python train.py --n_layer=13 --d_model=256 --n_head=8 --n_kv_head=4 --head_dim=32 --d_mlp=896 --vocab_size=2048 --activation="swiglu" --norm="rmsnorm" --norm_place="pre" --norm_eps=1e-06 --positions="rope" --rope_base=10000.0 --rope_fraction=1.0 --qk_norm=true --attn_scale=0.177 --bias="none" --tie_embeddings=true --parallel_block=false --init="orth" --init_std_qkv=0.0312 --init_std_o=0.0 --init_std_up=0.0312 --init_std_down=0.0 --optimizer="muon" --lr=0.0112 --lr_mult_o=3.0 --beta1=0.95 --lr_head=0.00743 --warmup_steps=90 --schedule="wsd" --decay_fraction=0.774 --decay_shape="linear" --final_lr_fraction=0.0 --batch_tokens=131072 --seq_len=256 --doc_mask=true --train_tokens=542200000 --steps=4137 --dataset="wikipedia_en"
Each number is 500 + 50 x the weight over its row's rms, rounded and kept within 0 to 999. Layers, rows and columns count from 0. Numbers have three digits each. The size before them is the row's rms in percent of the matrix's.

# o: layer 6 attention output (transposed), 256x256, rms 0.369, rows 70-82,101-114, columns 128-191
# v: layer 6 attention value, 128x256, rms 0.131, rows 38-50, columns 128-191
o101 097:442473559548451425455498538476613539485489546505522488554529494451473431538515472590470524428516516538516542536572405445437499611483550463447553569440435502548411428584499535473458570487479432
v38 094:488566420345425483443529465514543464410534478545541470511518498375474489458442508416435438500572509557506454531462527568526552447494414514508475561434499511481443464523553477590435513490444491
o70 104:434435436471469512521554410571522589513540520476525371520433527590501414484475503489428533495526454497495479490568508419440506448489447480494516512534516485392501472524605496454432543397549468
o102 094:528573497522528471525521655435366485517495465511553528519569467389522591461487512487558531486516554460485520529528507495480535492409514484413493445524549547509544495468407456501479461585469463
v39 093:471432596511550515382505405526434408454470450527523482462466646506517519423445506506472588492499549499536470501521540544446501510423476482481432483578440514486531631581505533373558529413587504
o71 099:440423520511527529517534558485534482519528449519503400493519531525531526620403440528491477496563467491429493460498521508516363547556544476534493567511537548575551444482482590534513508478405496
o103 094:446561410576492565539522474485567535563470547495542530495397455511509583390547511459466439520492488468530475510540550489495556494424517533461532409510518438495453524497487493539400468559470537
v40 100:595494472470536469356509485546582465486566431507543494358471477474515485445450472520520553405404464527503534498535460479590412543649492519450518426433473514499508510445473553561480481466468455
o72 092:595502476589524540514523526445482543547493497506490520496537600462536468457527519479576504585579439501444522431477529465403548475559613489591465401556479445491520507587468524517532455464480549
o104 098:507507547571580554490538431454555471480522520556505397475452465501470542467538410566442532574409495549448479480469511469624500551489430523430382577490568465479522494519466464510457577517529462
v41 091:500400567491528567485583478397457542512505580455460459593550460523533500499459330479532535545512538553476509504542565494606449456439528443455472487498447458574534515524447485493464551511525587
o73 093:401506486466542615456414528415466496530449591461473493550599506478597465467489593558499467452473467581449505564414436487534599517572528541482482521521538387404480512499501383460478435582536442
o105 097:672474494476410438486473519585516449570545436496430472491414461553442556527530517449502417587551597437584499493536590591421460506518508496553566526466500572518409558462526550512473511507473445
v42 095:511493434492535531547559549496494462543624522500484563501485518510501452498510465573435502576552624487588459512645513553447588476498516462472485483490485416544527560494498534465479555402475497
o74 093:393544513486407445532473516555472481528594420534585483527528554507508491461542466478486436499520460526476608521424475578459496479518425543526570467394569476556575570455504531444567508555564456
o106 099:392570553522491436513491477428565456526404474500396497529519457525498449477538492509481517483529487527545487461476559498504481558587464395498537436535467523516528476499518467573421604479474516
v43 104:448453573474466531544484466424545513541519537552533556440582450471420508549437561508524592514488423449465449573477479538550565515558533474446459505517480471528549534463485520523442547491492472
o75 090:392512567500482423461667547484513627393535469531388571547414470470550558445514523472498484461568650474448505445573511479536439446488494441523439492392446571599473450451490476496507441590397458
o107 113:554511428510487489547450508440551365404411497552501475515597534536425477489521501465472547543477436430482526461511448424539427576586507543469527451530557504497476480505410478481478555423468530
v44 095:502628537444555535461477499501424510536544493507507456527538509540522486498391523570513494441473449558489576537399536478589480506461533548527429528497510501498428496473429533588506469569490459
o76 102:390505520587521488503499422484463519472578580542468494536535453456523553338466471420482472473448537446466598522523556515525501558531570491500513578460415520472500531520517476507438467600393434
o108 103:493525397449629538565471488456503459566527540583501547530522596472433441528578499524564447524512533526563425453441435443510513519474443553350534523553478514497547429444473504564477531478536555
v45 100:524491411421592539446465517461403504442489449465507549456454404458426552447488507606591451490542499541530591594565450535520512469399519406525487455508525551492493441474493422555501380565541474
o77 099:388471529558568453493631426513450502504610558581499462441456525590574529472522589496493442374479438536584520583437424468473472473560440496505484551554503527501497433525545518550517415645502562
o109 101:548483503493421524549502515488512606539524491548552493510551460419556488392483415506505518497527549499482513547503479552462548488483565548525496564447525649533562490456438526421452514503464466
v46 091:548512542532411501499556603560492570547483577567499496504424510504515484535502492554534503490478471560482460471477519477422427549500483540423482517461513491506495484555541498519540599459394540
o78 095:636564481511440437493498616504490535530484404496373476529487475474612516454497518503457416548552586508415551518444558536501441590503452552548496509559439526433476487440554526453465443451520502
o110 099:425490473518610600523465407610447472516490554517470529514491478450464514496437488447480505451462481502536428513518444439613481534521541513500513433508570487495534574467512489566494442491596431
v47 097:510519516473432464517533513472535424453533515495499474457602457462504526537570561474518484559528491499528471476523459462490542395479543471426445467473506443409526609499476518543560511436530599
o79 106:631470475393498407470384406437512551521446510434479428457511499576516517536512510516503447474503449500526500487510523521461457597500553459540393467529558501465583437426559477573425552478549524
o111 101:462516515504541477493559595508483517496426550522444532480499486478456489480434557533453457509442639503565444477463484503450529464552447569558483505566514475513458518532496487420513464540469434
v48 096:436496500452474519516555486474450445480515526471571467504469544585513500444570516547516514508531491481600467506501443444503489521475455449440530392480521567536533555554470499444475471441449524
o80 099:365531516449421516419501511392486486513522453549549547510418458369516508578548550485491511566467536452472527457506633476511551471506515553436469463462539537513440527539442475580497584502598452
o112 105:557554563471461470567558463649452543495515515510536546459591556498544480455473497544536346444549481535553580614552492508358475492559497427501485516497446446599505546447561458502523549446437511
v49 094:436423518532483468456518473569449492524511475520511520479551504460566556568439485546491462428455535543516498518417487511488470567469507521517454570538429541501573481447440501448598505459569420
o81 097:457492490541566475506475548565458504516501543574554406564524527469464531467603463595380551565554487450537513556500514560488482453520496580456543445514535489412444522540512500564524443429509497
o113 098:439459470449539527419525491396544522560500452443429538477532481482573460470484497432529442485536467530318566508575492482517525495431528450481479585491480493563514584614605465486448545525384500
v50 098:535577461543571441527596544479483406469553609508515478487440452542559485503498433484504463419553478423489531485494508461537439510484487598490506484473529514453528544549434509502429492505477492
o82 098:299425457503436406407448427508503514477523448402523393533467567492536534491491469554498584568521532525537525498538516460529543542484511581600573482509519530484387522521567517494518488470402432
o114 098:514589412497566481482547519624465483437535464490549521541564420435469492576429527596465461382531457496402552365433489496481479432440511478475486457487428503484526579400504440493493525479509587